config.yaml
n_kv_head: 9
vocab_size: 21150
norm: "rmsnorm"
norm_place: "pre"
qk_norm: true
tie_embeddings: false
init: "uniform"
warmup_steps: 0
schedule: "wsd"
Each number is 128 + 24 x the weight over its row's rms, rounded and kept within 0 to 255. Layers, rows and columns count from 0. Numbers have three digits each. The size before them is the row's rms in percent of the matrix's.

# layer 3 MLP gate, 1536x576, rms 0.138, rows 911-959, columns 288-383
107:076081124134099145180099093094141125102169160144141144130136120069149122109096083129152105129118146146133162098136145131139151120107099098146091058136106141086076107143100142146078102178115137127076155122135165152128164094078127141139158158154112145155129147135133112107090116099121133154
099:121140121165141087083112166096124185091124118067110122136125127173116107122113110098127093143157130091141156141168079132125144163123091160174110156100133178132105139153109153126145119075129142145158111105119082136154119118135149108105161148086158119112133104130118129167146123135118111116
108:156105116096133135143093100139123125125143101087168118121120110140144154093149126091142128170143115108145170133129063098090165158172134124162129140172145116128160130134099174133093121112177117136099136136135115106136151139158111120139157140131120131108150157147140132120095126116109128143
109:127114107104112133102127123145106166132148131150159129153108131136133134106100109131148142133114114093109083176110141092156118139104151134137146130178113106117128142162122104132132137116132144079148133141169101128136116138075149095095092139129097107099121142114109142136139104118107163133
106:127164119142142182169125137123100115110114102164137100100115110139149138088104105111110125110207146165149126121116107134121124138117123144116128156065107153114123105118113097113155157162145122121171104107097172140128143107152136095138127113115118133113090122124141153140145112084113090155
101:166125114132106092117144183137099175111141148129144132134118178125111096158145148117148139121152095111106154100148111092151152126137111205142098133134111141130108140084160140130141117143134119129123114126164113142122116111124123164132132133093092153140104113096118193107109109103139150123
110:108106098144105105109147114150090079142127143124146130131150108098141117125163135115159155129117150153114109132115150128141164150128107111137119112096129125109142108151125151106078105098122129119102167109087104158100133141139133115110164046096132149137080166155107122133113134085112173111
099:162090136153157100135110150149085149112171125101140132099124101115152145100145170147133117164169113129108153137157059136122166123120114110158122137126124138107168089143166142144078104115139170124157154091132095151094156101123189145122140137128157114134113187171083114137126125104147100099
115:191136166135128142176121125118127117120114163144100086139173158138150131150172118130138127147165111113131122084170129119101092129130107146095156130094080167121121135137125147125130111133105189122133115117147112142139130128103118128091123112153095113141155117146161127154133107165186142131
094:090109122130128144157153128154122165140153151123094144160120086175146115170163150117126115189158104147138105120119160170150115104173169088125148148139140114104125120126153131153102148098099143125094119107106116106143084128103137119108138140120147145125114117123115124115138109152089133138
101:096112139174121126120142087095135148156155145111141128141146100155148146102134135134089102163112113119106101155149101115184151099147163092141110134118089151116135143127143149173137174110099095119115106118153151137133158111086062084124114145110116163144123131121145073122117109155153150151
105:104128130066128124149145144115122143140156152102125110138156115097116150121085117158122181157132135132162119120131109157144110115168106131090108126147120151110080119155116105121122133128119136144118164144074117147147154067119096141097146144096121148107116129101140086113120130144154133077
095:138114113123104136080143101130072091146122134123145103128141129129124109130169117132138102164131123130101139125083105096120070099129112122143153148146122119105104131151125175120205123120139102122145138106144142146166110146147158134138177132141168117103139141119178137113118129112123133126
090:162137124148113129099138119083093146095146130099168122136145121133092109137121144121112099144108115143127136068099123137116127147162089117103127136105135118106123082157138108108140108137156079072135150116130113144125116128077151091161166164143126127122126131090177124132147124128154109101
091:116134127121142094135136148161121136127131115117085148128116158145121112119096105123149115157125122133095142141157122113123158127137178129110211127107109148127124102140113122131120148125112144130106146122129137107140106107097122124105114108128096106118081127135117112129145124146127149092
097:106122131104132137123132175105105121177126110105131170131110108079118108116143096115102107146169166144086126094162134136127123106128090121124099130124196102170140143134110122090160125153165165152168150099122056180081120113125102130122083113120142152114153121172109100094101143119144105116
093:146127101112128123162128126182105116155117139165089117129139155134115123117149152127102131141150118116099074159136105149151112138182131142137164159104092108149139103122100155130120107161082175142131145150117159146090101191125095082152193128133121139136115162101145132118110132166136146133
078:138117165152133115111119140109166130136123154165190136112103108160138138163101136129116115130149135126096137137172133111137096180124147141117139145108115126152140130145117091117155131161155108083193146132093175133120153133135133195134139136138125147121160137111136125150160170150135122171
093:125126152098139176130083101128123159151097131136119153120122118144139104157129142094169091116197117140126112146066158149118131118137145111159074125212157132144145130133135093106115139100101160132136127134137086155083121157173118132108135127130095108078119120119120137102182133115110125163
103:136128134164119161100133128122120134121136095117118147130113135174111139142084048134138161098148142132132161162164125123132144129105113149118105180160084114149119160128136153104178144113140153103078104164107098125119106098117105112187163119150105157103145106153129151193138150121144138154
107:120115102092128151136072185118117077103120163094123119169083120097117131147116093167117122171143168096126150171119121125167096145112120134190138120145138110122133140150104071120119152158136122143122116125141107116092131163096105082145116122140148110146124161106131143074105180135118112152
118:150099169131072132119142137141106136127138114107127101142168126118151152121136170176154145116154113082114112130173102118100131095085142140107123139156106124119139179135112154068100135114115077168096130127146177183112143128135163129109172072154073107130139134132086143147092188148151136136
088:138089134108116133160123105139099134158137108141138115141138116128184138146104092122140133125162130134126126091105113133192120111116143102169133106100106157137074115114181160150149116097160146135144101141122147138132097116094161142134138112135110128124121183106111156120131105120139145118
095:162110135141154091146093101138105142113154123086097124104184133123148088101058142095130120161134154137090135172071109120139157141138106129128117132117139116207118127146150156160155133126139134162146099153102108096137137111119080110130108138152124095126099094102123126127119134078120117151
091:102128157130157088135164118068165135125133145118155148153102114101175125132152127136133122149134140137122150152102109107116085159150121123181101110154175185178125089129095126137103105089157127109147135127140104117135103134131145171103157154133168119131152146142136142153112135148138128128
103:140108118132149142132095118087142105112154099101139107178120134119109129121128139129113097128147126125147129142099122146097111145150166151153134145120103146085063144136095113102106186164170179147117163166188123100140075154157129116156120147112107120084118144110121136118127163171132133089
103:109138128144144104119137121144162137131146123117182165122120103110138103126147115096112160074134115157107114105124116098106141141141133131155134149149124111101149104122106114130122110177153203149170103123142101108151166094132179091153125168122149145140097124079105130145098108104118145114
104:139130115118101103152118126121160108125117124167114147115112075140164162125148119130094155125167147122086137145110116112111131076092121121166126088122131124102084079140064098135122188098111150116152132093093121128140122096143120142159115176133164154104144101188173086186140121141138136162
091:092104129138160128098117150155120148145109141110167147105122160109145088142159120115129136135125110124092101138148163110160109213113127119159096159123143142139114086124143116120118136133158158103133114173091092120126108137130113104111085115129129111123097176075106089134116146134053116150
105:155129133072143154115137117149155156087138149110135108112139064119131133098136117124131132130119155096119120118166140064118142121147129109102128186093149127128145127127113143131118125128145142118185143128129074098126129139137112170134143129134110150081119172122106084110160124138181146102
101:115130087074126078095087142145118086125127156117135172122137087135161161153140134136097140136093122161129138111095125157136135138138093111149108107100131155098160107113109144064120105114108113131103120135121120166104101106115117129137084140102089146122165107126154117127127143153123159101
098:119125163110116125148113166185112120133153100072079099138121130136110131101114122124131129123155187162111135149124158132186132145154117182112116129127112130098118119139144085166142130145117146121152157118144115132152161171098149141143170119147150132101136173097124081096114141133158070172
100:125137057101136110160139096078116145113097135135122157118123107117126143177138117125098100104166101125153085104160134126131104134140065137131097158156114137129105124104126124134122112095123106114157129170141158104143146151073145103108139149144142169114154132136113109135150155110106135131
100:084142122163121134071115126158135136126138103164142136151139153125144173164124093128090167096137072134125144106143134079122146110081135125166165106101110059125133106113145162137124121085117157116140126104125133139140135088125145108101111132138135101140134140154186190129115115124167155156
099:111136106165135123150164109133108150156126101170154156090102139144102138142138161150123099087088137096158055164174157119121117138134112106157108128122150109133121148115112140131150106142112105144128166151149120114113113135127123124130173144107106113106125118119106137120101135173129126136
101:063128152127132153170124150124146115131086146170130132108072171101119080147108123124117096143089097162124121095126121135148170086167125145161151122116117122136103172125095111098120103143125123120127153107129120108086092157119113144149108127154184151144119169160124128112129137131152113155
100:097150146149146140143115111142145106124066130133123119155157120131130101160113101124120088118120072094121110123142122100101135115133089150153124157132151116187145111101178151160129121141159152139149134150121109132118102135150138081117123135137110139095131158157096095171130124154098144114
106:093118132114160128180130150155166134150132113132155169079108096099147131139134133136134132088103136148115124136149121115119081114136107172101138116132146171140099132164121143141141138152170131125127127142132136093133126116128133134159116142101089161124105169122135101143081141127156128167
103:173119128154115202128137123134138147128083105090139153162157157114112133162190174153104080199170122112110124124137175134148105131105095140116138117071158152132132126129136125166148105115145103069154103116138093117111158155122119133097117101139160090147173089121141096149142094143089204152
095:078124102093108154121082121171133112098138124167127120115161111110127081073114133108134136181110121130138130122139141129161113137137138132170113139104134190120135085130172133117133158148130117094128156143111141120140107116100136102120135140092101119133150158133174163143117112145121137110
096:127094119104114132111124086122120127110103178132114136166119128081127136158131115094099086124139092130163159159131163084075107122107107175140117085135136139126124095147151169121148106153151097126101145121097115099122116152161132116149153116139140144121141145174114118148110091100166127115
106:173134167120134096138182128114177127109121151123204131147116141153087163168095109096096139093143169143113129136107130127180126077125089143136106100124155115094114140126120105148134141145151139111118140155112148160135113148103097131142123131127103136122088146136107102086158115146169110113
107:113136134126118120169133126092124093147129088194138128109105137115123090140175135097115126105177113108093116130160130127092158109163146110143136098124086166132136150123096127116126163146129130144121143124116114111172120117159137168122133112158091117113157122078139117156102141151101123113
106:107120129103123153101194128142172117125135101129113154103151080112120128156113102135141160137151174146121122175103096124121133144119125113145086156172153103125132106168097151172132091128141097133101125156121153176119134124134118063138116161148082180135118125115109143119146112080149126125
112:113188098123141083155130110187126115126134185148127136134134094090163159132155153084115151133192133121156096118077132165115100126134133134137169141119131103125093125117147163150124126123133180120105151147151166122157182127113063120130091121173157121136094169119089097122109166108105126117
101:148080156123157103130139111162138145101167137089120124100089134101166134131096094105098138110140121130152140138147094179121120135101129155121166155155124145123097122115121155152140130101129112122137173136082141121105155145131112154135164166125103141107157107156149112180158177106113165170
092:128144139113134108102111106125148109148107139150111159171137137118126129144143177121153137119102118138163166119093169146141119115105132129089121058132120132113125133151095168119107085151162121117130143146096090082129159106101142115117070143139117156120094113107130088120118116145155113102
093:140103135131104105162123137116105152127124136088141139147118146154144117095136127137137151100129127156094155107114111088109156145116160108156142116098142109115125133131146167113162165152100191152157146130156102176118144120104107114158148132136124103121129133126109121140167140114155116144
088:138143169117119141143085151165115123125170158125102115148127081165137142145135120126110150149100145087132137098134128146132146134116113085127170110130125159125117084117122092123138131108110124130080134127157101200099123156109101148089135113098115115105120133170104106133114097127122108134
# layer 3 MLP up, 1536x576, rms 0.138, rows 911-958, columns 288-383
102:126124138134097123151138163122144113132134131109119110113125113131156122129141135106128141110139112152142143143130135143132110133132120110119102168136184145098117106130160123157181135159136098136123143142073127150104144110162109166132195138139116111130131144118137124124084138125157143136
104:110107127177192142125093069183110195132109135155111129096146087118156117111167117133092110104173120132108120125137111110122136140116147124121107113080149172119072148118118131083138123128149153120096127077066095093125093175150189127126103117110132188133126087140167158136119114137122135131
105:131126143124103144169176125090144139157080100160105159135112145133146119119134117120160074109139114163152166115137109126135150097191097132140112121113154174088126158110142112129135143069138136107082150128099136163117128090184086081158153085121170116142128147139089146107131143168114137149
104:159119116107135131118117128134129159127112137163159119166082144137119148127111122142109139110127122109114144134104116100144109148144150124153109115158115153121137157158139112131143111153122158109127117168171105108158116100141143138148146137128124134118124151106138158112120071126087137143
102:124146121107145166135115096134088145111120083163124100137110129140145131090098128119078119115161126185139119136120112121107123136129091121126117128131087142120141106102125109122147161157154150174150111109134139130106168120148064119122150101111110120130097110121090155113147118090105105127
103:094107144154133133141096116111130085120115125106121189124131112085129152092105147114161111091111131119128110110140123119112115118168109103137113148153123099115130146113173119126162114132115122105137158130119135151145133129123145158095133140127128137152106088140097130145163158170054120135
108:148144118158126145146122112143157146135146116126114113116150120114086103124091106124105128100111143110106134139111117104118138153115129121164108091130131085138139118092130103120136110127118099155158112140136172078131095085087174113122120122136096195115176116089150136109135146136188152153
097:142108194121120159135096141103118151155157127154086126105165089109150146108126104090147109192124096108123134161153144113087126124138169106142159119160161180137138129108159087100134114150109145148146143111140082109142146196082107137140124099168088128106118122141152153093113130144138152161
114:148127112120117114132141160189162112120155115122076072129141131128134092116107159138097092119136118137093116113113143122146098125080136137176126122118131120177152134131167101105129131101108102145108108124143127140133145154193140118134111100154132092119107127151134121126121160157189140099
094:159131123162138129143120120148113127158161157128077137164159102098148120118188092106134130113126098140108094116129144164136134116115086150103139113124134096110119105142134097133142103158118165108108105093116120112089121159130124138127131120092109151139128116083122098147126117145110096110
103:090144107143139118116139108113092118144142122122127108146101092101170143114112123136104101147109095121124115164126105122139142117144103093134098118139066136092141129143150133130101167093096120123110092121162109094105119114123050111103084106137117133117103114164174149111122165103158126144
104:167145089105130116161121096128163146154146147143123085123115086144158124117131120122136130159123133128137090159115165170117168165110162159121105136160127145115135113094169096111102155115122138132147095119138133126140153126058110135123137141155095176111107142109096136112149122174113150089
094:115119093123122146132142121110090075165131118112156103131169152132111115131159124151147120164138102155125137137122104064157100122119109131112140140120126109104112121124119180131191147146132058139148087137169154138167066133132160146129181136125144125102121153111158129125096144091106142113
092:077151131121123136133134139171165121126124133141114140135110148095161156122151133143124172091154117130128126122134141131165112102070176126158141121167127118157122170102103139139087125162114179154158124158142125111144144149177120125090141101143141109117104151144072140105125122131075171160
091:133076146105103125127139104154112166121121156137109108115170151117092116167083149124135135198120165161137122129121112100121142158155099138106154142099143119132124139114160132116134136089152111144127146124168162127150082153114114119138085094079151120077132127136103156082149135098170127108
101:112121143162113119109130125133136165093139107165134117115122109156166094137145137129139154171136140117106143114082142159163132158128142088105148144166113086153148101138136138127125110129152102087188107101100148084108127118105151097147145122110127172108164134141099114117130155108161160175
096:127155107115105107180151095149153105155106129126127160159162143167120113157101140135098144051154134113114140138124132134122112152149111121157159112100100143150115127143131182082113136123100105137158155154148109123109147160156104044130151138130142167179149156115150139102134130161076127149
082:124142084105153131132159142155102120129119146103119126113158119123151109100139108132144163153137109132150110105094125112098174118108078110123114107159158128104105139106133157149131120092142136162047123113135125135135116132132128051087105118154143131143129084163131160131089084110129129099
095:125134084109095094137098156091147123142147125102171126126101118149122159080166129136165130166144120139126174167165140170100127091128168091091136153131131154114129122100138128102127114150147138136101134157119145106118144128108132160105132134085087156148119179142140134153152138155084169127
101:156155167152096146125135142150112173133136147128131152131129124172118137083141133130135137151124105120155160161139105097139194128148087117106119115131162079137099179122100129094134167134152148162113138139098094088165116105125097136154075142136151118143142148122127110128120134134085148126
103:154140131144163087147100062110115132122155115118106132109144126169120149156147144165108121087111133148127121097110120100131140101130127141129127126120139128087116103119148136153109074135095095137149089164125119152130184111139117160088133129122103062071086104131157083140089118140143119078
114:138118144108102132146084105118106128126198119126132142069123129129068099119177140126081129103122099125100112130111107091139112128109143148097102182164126097144116111128146105133120147153134161152101138134123093114130101125122077130170115144113182141123128116151116124122146111139130114099
090:151107134116117147129114115133113170137124137149127109131143093135160128127106104130122125124125138112140119115098112115201116118120145118185114102135103124141088114120185162133122146093139153138121091118128137139141109140096123139131161140103109150126100195104130150142132076105130135136
091:089145126130098148092150163140133105161084135165175138161075117137120174154222133140124135087135112130164122090168150136099108137102155126119117100137134143067130133114115111102109133142108112097113150114154142142117136153153186125141134118113153160134156144126127115132158122169132128098
093:153145084115090154104094148181106127153117086158112109112167132140096150129114118116149119097121144144136099125155140139133176103113123134089143158092085061080146163108177116122142154161075133130140110146142132136134146126115116102133121093124121121138115104144128135091113116116111130109
095:120116162111122148115155131176137123112102158125112147099127106132119148143123117126159158149115128113097140114157119128142137103087115120105130114145163126125192141085137128158173100082119083119138118114059148149133166084112129142096101093155141156163143116150168092117119102111116130169
102:107120101090102128139101143134160112137171074122074161124138127143129146155162118157157116166119085108110144154140117150168116114116132118129164127146126139102124133133143146148082146118142124135124143093083121118116156139127132180109130145143136116125132145137149124131092121132157141130
104:147125099113173122163131139094112094113089138138133112175099086123194115121131136147092136084203114109130146157106150113135126125061086138150109112104138096118136114131135094125147125105100092112158123132117138121118148105112159160167113139161118156130127121144122077125101148127149111148
089:105107126123107153133132117169133152112145125107147147087139144066130074145141136110099152179122101118101126150149142139179110170101121118135111134124095109118102137109126100122129129114136127091130100160112138145116138084119127086110091115122109143125065181112101097114142149125092143153
103:147080175124096136122145183138130073184133068139134113156130135123115157127137158103124100124159138148120135098133151125116135120090118094138135123120104138109122142101108132085162164146116103120149143147115135153139127147150085101105128126126154097142111107126135118111087132095122163165
104:134126142087159102141076124125114131146127156147095145138125135118164167127160112123101137116124095128124079127116076157112149152121070150138151081127151149166157135131109163098129131129103102167083122126129111126116150139165119122095136108131120113125144075100130128124120081122141152128
099:127126171140137132132169091122104124100096139134182134131128160148102138133132106155137145114130140122162097113113152143126141121123111130123166144132109127139146141070117114110155105158137126109089116135093115094165076136135160100101104179140109098156130147106124196109110172117085137099
095:127098051103144207157117143112117086092105141134120110131172142127139145116167136114139131131171134102115106124128142077132126160120123137129107114124141139175128094102148108153128108171129131105145143153129140078103171133064151152166145137126147125134108128126133103135128149131131167121
101:130136097120114140078084098144126101081136131124142145106158118114116131138121075137142071143114062141141097161145153155106127070158146107129152093134140125145167149118120067165120132119086112153108138138165099128142113155157168117131159075152105084154168116087078112096111074112124146092
100:133145099163133134152142091132115150149146124149118142098110144134116156130127166145088121111078166100174087174126124133135117122126131110169101128118180098133124158126083129161151100145127113166137135117173126116134115130143139086134128138096121123109134110106095140098111145172110112132
103:149099136096086126136115125127120082158163111149123117142119148136123113135094146090124123153159132151149133096138114115151136142145148109123115171125111097170096126156064122138114160142103107112137105151086121152126152116101126082107124137140108130116130133095128132110157136096104111082
102:164154100124158126120130108116197124126147090152118074108136113108132091099069138144148152147121141148142145156115118088128088146156065091093118129158118138130123117096140121096095153105172124107122116134133157167116160115128125171124132119139161114129092143140091118083133076104137068165
103:133125119102146142144091095139158152132135142139137124117144104090154148115108106136146097125090116125060153137145119117112078123153106165108125106160141142181143114151090088148115144067156164118117135116105152104138123120192154131175146097117109161147106146121142086109117145106145147171
099:144113126143122075141126111144138111152087136094182135134168142114119170149162121138072115114113169115102192119107170120085123117107108131108117087079183117078138136094095109118116133131106126167124113115136139135102138142133132080122107114139123115154132111106154122160101112145119126168
096:126144143150148126122150133120158116157097083126147103109129164114123174139142135113116111085140131135099159125115115167110122085126078107099140139161110117149146149146147129171122094140100152141140132134117126102151178159130156084139142132160130137129108097161094107126163084135141107108
100:128108086165068115096133115140128136133143164118117156133166152085082141120113151096133164091122141196130116126137164116154123155128110157132130069111106171160114157143126184119118108139164130147105158105132168119121117160159137137147119118145115114106172108137134099127115100116161180105
108:185176141130146109125119107120173147118120121116176139163085112119092178171124142100080143105163170137154132146109111102176081103123108169156056105136163139093134137113148086169141118106178148124102109163089146130141104129116090138138110131088129166119156121116104132101133111099138105094
113:119149118128125167088157160132178116115098103122121096163138113147154117117110150130171141159140107166108123149125126129142113150099134128104158117091156152131126161103128140143127153124097127158126097126196143122164123167161097074131160099090120118136083155146160152128155115134091130140
103:171107114120157162133120100130168160154101164087137122121116122145155123173141115095096109131127094160143115080096131142161136110116148149163138111116154163130092100110099144058135090158145148124131167132152147070082129140142154132141137158097122094161148148110081122119125151137116110136
105:092128135168147098107166147142120096135149146085173135138087089147093140115155129128136114171133111145083132133165136157122094092089115123130107137092149103142097163132149104134138174123145099125127097139142130136103097123147140154092112101093096173109156108164122149160159096101134114119
101:116122158143108163124156123119147084101128122164117119159141086126096134140163129159146128175137132100118125140151122144104145130144122157136146142142126150151152143153127099185131111115136142154137137122136124151164119165124090157161133123154140140157153125124172094139120098113167128123
099:142123125138140103124103120124136134126105122093128111131129102121113114123111117173163098110073125157129112143141148136160130100127122141125139109133098183102167134142143142121151080186122104130105072121120103125086161070143115135146172143163103171121128138141116167178143126096149144087
091:117144140124168152140111110154134135145120112170143135117144099105113131167100116115143108118134112124166099154143138169107119123144101120097131137126125114117144134111108080177115074097163061112097105119096141057134122155167149128103118124129113149125130128146153151127139118136100111144
# layer 3 MLP down (transposed), 1536x576, rms 0.48, rows 911-958, columns 288-383
107:127104119137101077084126151132085153123152216126121103141127120124158131089121121123153169108138128058117168106147124150138155136108096147138107121156132135143113102109152132109107112163142174080172118136146122100140111091120097116098116070127145138155095121139162112145130138084111131124
097:110144121157160172169109108127159151141104143141151120149148167133145124130128100132112130125133122118104130139138112116127140142140149129122136124139119149097114149088093140099173138142116096162047150140100159139141159115154111079144145123151113196076114123155097133087092135148076134125
101:133099153100170104118119116127093128113130123140116127103133125154127124123159130143141165129153117091117133148084153181156136205116142136135073137152111139131141189126103146145123106120093144099124138130137128112137180090141083144167107121141112143183129114145103157122147132111123109116
104:132137139108147146132105150117164111110153151152159139136118188110189131120137138158138138124094145159153153156118126127138137090144142089114107133130144168120098143173156101144121147133110142127119117101151105159139142106151145123112062156123145122122156096141093087140143105156117156160
099:088139171171099161140186132111141121140119138087125101145160112164135126115142087106115117106090129169122114146128132117160107153164098061107143161127117169130132143127118136123118111132100128100162081127138129113109130127097157133105132144118115129147177109141113119091087142131122137146
100:158126161137153122099078114132145114132144126087129170120133123132095119136066074145155141157106147104160123114091146106134085149131130131130147140143145084125132112152159129126104118132160146150146154111068117134122153137158126086121131109158109173188148113178110105142091150154128126169
107:154141135148138134125099124158097161138161140158091106171110113110189098159119161184144083140075117124114125105125086120118131132152086136131195133162144130118173197141135111125152122111131147121115138136089138124154118147123136150138151113124111131134140129133107131134120150116144071175
094:127150101099100136132147119117077122152136126150093107119118131178078158165090163147119096149100106097132147073095129137137169077143111096164104144122155106124167145078125070124114170128111108152106118114156131131113118153117090122102077123108139140113110143117108137100179137104113139175
105:150146135107135101175146121124154113099159142185111132127132108142150086125138084095167159109124106131152128129160114121179100125109137128127142094150129125161109131120129122104093153118075142188129120141144126157130136161119147113138127130143126093122173166079116154125113137142166163121
098:145085104159119131163098146109104178125152102146095092166140147126100126132160142132144142128162157138113125096126127133121170123097108103118109116133128155138090154136166124154137117148126140101137098094071145120121132123167120134133148131129162139114107160158180114122129134135161103176
103:128143123116177162088122122115094121165124151106092123096117144071112161115144118105142156148100110130096140144103116150133143097137177100123127073139136170154142141154138132112133142099098100147143095068163095096127119107104148106091153107077159144131160096102136193155134132121135127127
102:106153132162145094108119112127160075130114085113083107121131118087100124111147116185144125126123122110084087145123116112151142140124134132127157138067154161130136130113137139115117070118140091148134132135178126097152105124148104145141080136171122122111126113156086133115157096168132140135
101:128185107119124100086102027086152118103165149118144121125120180127137133140107144169157120141142103102114161129116104153117150116150132133139156083118127105109102110121128109073124160138091132111126138112107093185118072086167106135136185146091128124164114110119120130142128128184115157122
100:104129139164154160129139137124159116113135117160081137067143144124142137095127106176174156175126117148110111179133093176163187107124112068133119118100110129157082158164145113130137120117113120135135178112151151147115151126154144141119099122143078156116118160137084122133161149108170169112
096:141115110119127124127145149084135115075103129124125152125142085112140086152102084143144132152126102089137093119130125107150141132104138138095123106126154120150155150114115141139158141171146122171082114125109131152068122128139091097112151180109141119128128131085155140153112165134097097130
102:160119128162069113158135122159111146131108106130091138174139143163104155106144143126149118147133105127174106168122135152178127141115119121159113158155138100152117075173190143160153134127142157154149119148099111147155136108116133107144112156087132129098139117133129142106163134150130133142
097:097147128076093162185141122102153138152125152120124096124125116155144142105128127164126102132173117169101122126132203120081138197107158115149146122141077156118166115132103088085141084100131142135111150145109125134137096115101120122146162139132102093143099142118143134156113144125122127081
099:081116173114118122074124110161120134109169121127099126124121108138140124120097177118129113138105138180147112107106153147095125146117126118100125133120172098070128126105173067146126068149147129127165081093129119138150138113134086132119125094131126156114145137150175141140151126120118088150
101:160158137117118077130141141138103134131122104136115152129087106139117102117138148127113118140097121099118139092106120167123132093173145096138160127119143131165105126088145160096117126097114143111136117131103083124122149149157090141122140178134130126121157083114172119082134122131134085121
101:125124139093057140121161154143122099129125122118131129140138098121130165087133136101137123149102131132154167114110150125122149147137114127132173112125148067093111086152115112095159150077095124128164134111156107050144158116131124128126116163122095157157119159115138116135097105131136151111
102:135126124102084134133121147158107121131106169149147135115114138112140109125096147179133152149152111077087088159148091120141123121155154128211168125108162150131116142171128143176130133143144128131135131132144121158119194119106128135176184106122106129106093124129098120091140117160129142135
103:139146147076151130147114153080128099135099093129142122148126145122146109118152119119126103139101154101126139151126147127140148128113117166117103117155092154167142107106099164144136124099133155137134119130151137150144115160188173188159133151150115115158102121147103162112078117143087127079
094:100164186140183122145137101132129085117108117146131129145094129126153124125136148131173203082125181133127138086099142156104114150131147158128132085164103140120126125162107150156130179091117144123125138156168165122132156152122081113132124113140154103156133171132122143106161155066142127124
102:124149172115147158127109134124127111061138149124105097136137128124097148129142141130126104132131128185162132098104128151136168116143132143071160139150097104147137166122087125104143119131152158151084179167125093168095067144160104173127137111118115144147109122144168179078138124116056118110
095:162100119121150087119083149137113183158145103121131149105157133133123135139098120123132176131148132168142091153116127129119142136140121150158105167119169110140134153144109109132119118115123140164115101102139153090182136131098131133135117144114099083107152130174121143137129137129174135099
096:131131122133151135163101128098091132085140110115069125114094178119136157121129122112125103135137154101143136133139121128107120112137145110184168142115143089089153114126128181163118113134096126130159119125120110123132113129136149163144139124150117103123108132052128127137131105147150120133
098:097154129131101127082115130112094086187154141131099104133117113100123168129151151128158118109122138140131132148139141131159110131117098126151115143147151106176123127155116106111134131125131148127106140078162132111102139114129128164117143125147155154155154141124128173103131137145152167121
099:110122135182142138078123120087107148104117152143128109150120115111160146163147117127120135074121173138133130143149129135110131104124160122157139144105153115151106121105147135149136105134125109132134111098081148078109144153149129121150054077172097106150120125084110109140073158163103118139
100:130111118117140101134114096101108115162073092150115104126144125169119115133086128086106108145105132103163094100102135137151105194099086116124151121143117220154115126125149088109120142086119144108151146150112121158119113079170119160129116124144110133143101153123151153094117136142092109146
102:128145145147127107128140123171127109155101149081131127134131142129104125154118121127122166128125115130112143088108095126170152121136141143132141148112103111180114105141091125119086124130127106144114104162120102131106086136108110110109109127171126135161172104113120140134115132125124116153
097:134109129076112099123159134145111144132090114144159101142129167112117162150134150154121153071102138142161125171134136142065137137140130114138118118135104120107145144123107119122103133101124128124089097149118120115140128128104136151130100146116148171092116178140137129087098160166121138108
099:151103126191141123098086115117122128094100143120139147134132150129124135099124119126124138114148143116152104154095153130142146109159123184131081132121130115111144150146114157120107112156110138130085117120117179125126125127135134131156123142095147072123096157140153139157120132124161127142
099:096111132066108139125147101180085136108146136137118143135146115128147103119141145126136139147167134128103098121147136119111106125130117154111111120199137113123112153147119108093099131105091186154150095073135120151132109158147130163130148124162094145107150127148088131162111139070146138131
102:111122147135115119143122120140086097082141112110134111150089122148104135186147115139129136164134070125103162153117142127150153089065135087127132148067099126104165182095121073161100132103117138129159127118152146095122134133131129165114118104132120128148082132126166117136138104105130178111
102:159124090168107147153138123102092134076123151137159145150123129084173177129099125118164139116140134125129123135101156098130131103100123135091095121140151100094135140147091104134131102109154072138097121143118155135115169123161102103095158191143127112147101109105147107159124067144198142132
097:091140102137149133161161134116170136101156149084125161151161117129155126117088156124157166143140122121119095131187125124139173104123141170112154079128157149147107186092114105106152152106134126148159116123142120105138131078120096103119115126130101143137135122097094097154118132092107142148
095:141123109124117148095124109135138144092120156131104149158132108115127127129154104125135107142143157115125114122076072159132136138115096152151154124101141066086138108104131088118152125112149075136118148107169090108127138168170138142100125142115142146127164131085136142149128134144125125111
105:101145140121089134165106141142137121119109134167107096143142125144160079144103143129089116139133123115156141130145138151125096094126137124120110125122164144108077128161106076149107133155162135145074129113092112104149121111086148097096120091159118136126112111136158078142128139110107113105
104:154122135150119155130121107143117112164144116143126117094128139137110143118134172166131154112113108087128142120139170119122096122136119126088093101110161149106121109165152117137140122079127155112115147129125110155124158123101145145160146108143149146139139109126135181153107132139144135101
097:120103103091132116164127133116121145160136153131089133146122142146099078130120143131123079111148135144117118159155117155142123121084162134153108133110165159175169111154137151128130130142138114105104112094094149117126125124127139117095174179140149146189071131103169080082165118168120138140
099:149076103159121151126172097079093119151154141111099132165127143129152134161131131086116118129046111142137136133138148121155156108126133124116157111151112108139094122154139127126146126093136137136099160114141074075113097123103120117141125127153120102099150123175152119136073131133120177128
097:098147151131178107156114104115127148155142133149140138118153126173123103109128137148127135098157140059086122158127103099132117138125175152156076129139122131147114123121112140134161129095138139145134120090087118132159142142084108088140103112148130134114089155102081109121136115125112161116
105:104152156130127114100165143144129145132103145111125077128165153140148121104115095146109142139135130118142118115155151105136085173131111143141113152109104196137126136119157150167116145118137133104154082120166160133117174103186122121148112175111142106135101116104144202106152131100106120145
107:129065125120129103119122131182155127071124100101086138171132139115133129169075140068129172185109133158136175124134136110110074121124149107100102103124133114114117107133131126123129136131123121107136123155131082134154136152122150166109097152098148139118126143143123084116119106122089132101
094:179157117143178108154112117102175110139123144119170114117188087153171119113130141108120139113127121162133080145149107146072113125169158154145143124160151101126136135116105135106139131109121145140094098168174137152142099160171145121131075147149116157118157127101105192105121157136099141147
097:126140119123162145118157179133134144122129126182138125177138142159138126113171115157117150111118139136146101087148082159104099106103102105081086094171113147107138133139118133135110134112154122106136157154165177145125154100117108118113121097137125146085103105114117144167163159128118154123
093:176141119099102131174157120134113111156143099113142127142136134123123111178078092119159146130127113115112170150162102148165141129204116144127114125141117184098110120121133139151136120138147145098140164133138116149129108126160166100155113153119107091135105099118097174126136149151106100127
099:163106106136195151137172116101121109158113110136163140123078139135119098132116110118164095116077177131155143126122130135110110103146090150120146172146111135133140133135106153128150091185155144148113139152099105112170128141137115132139076134138172114132112136146151122126133132127162136100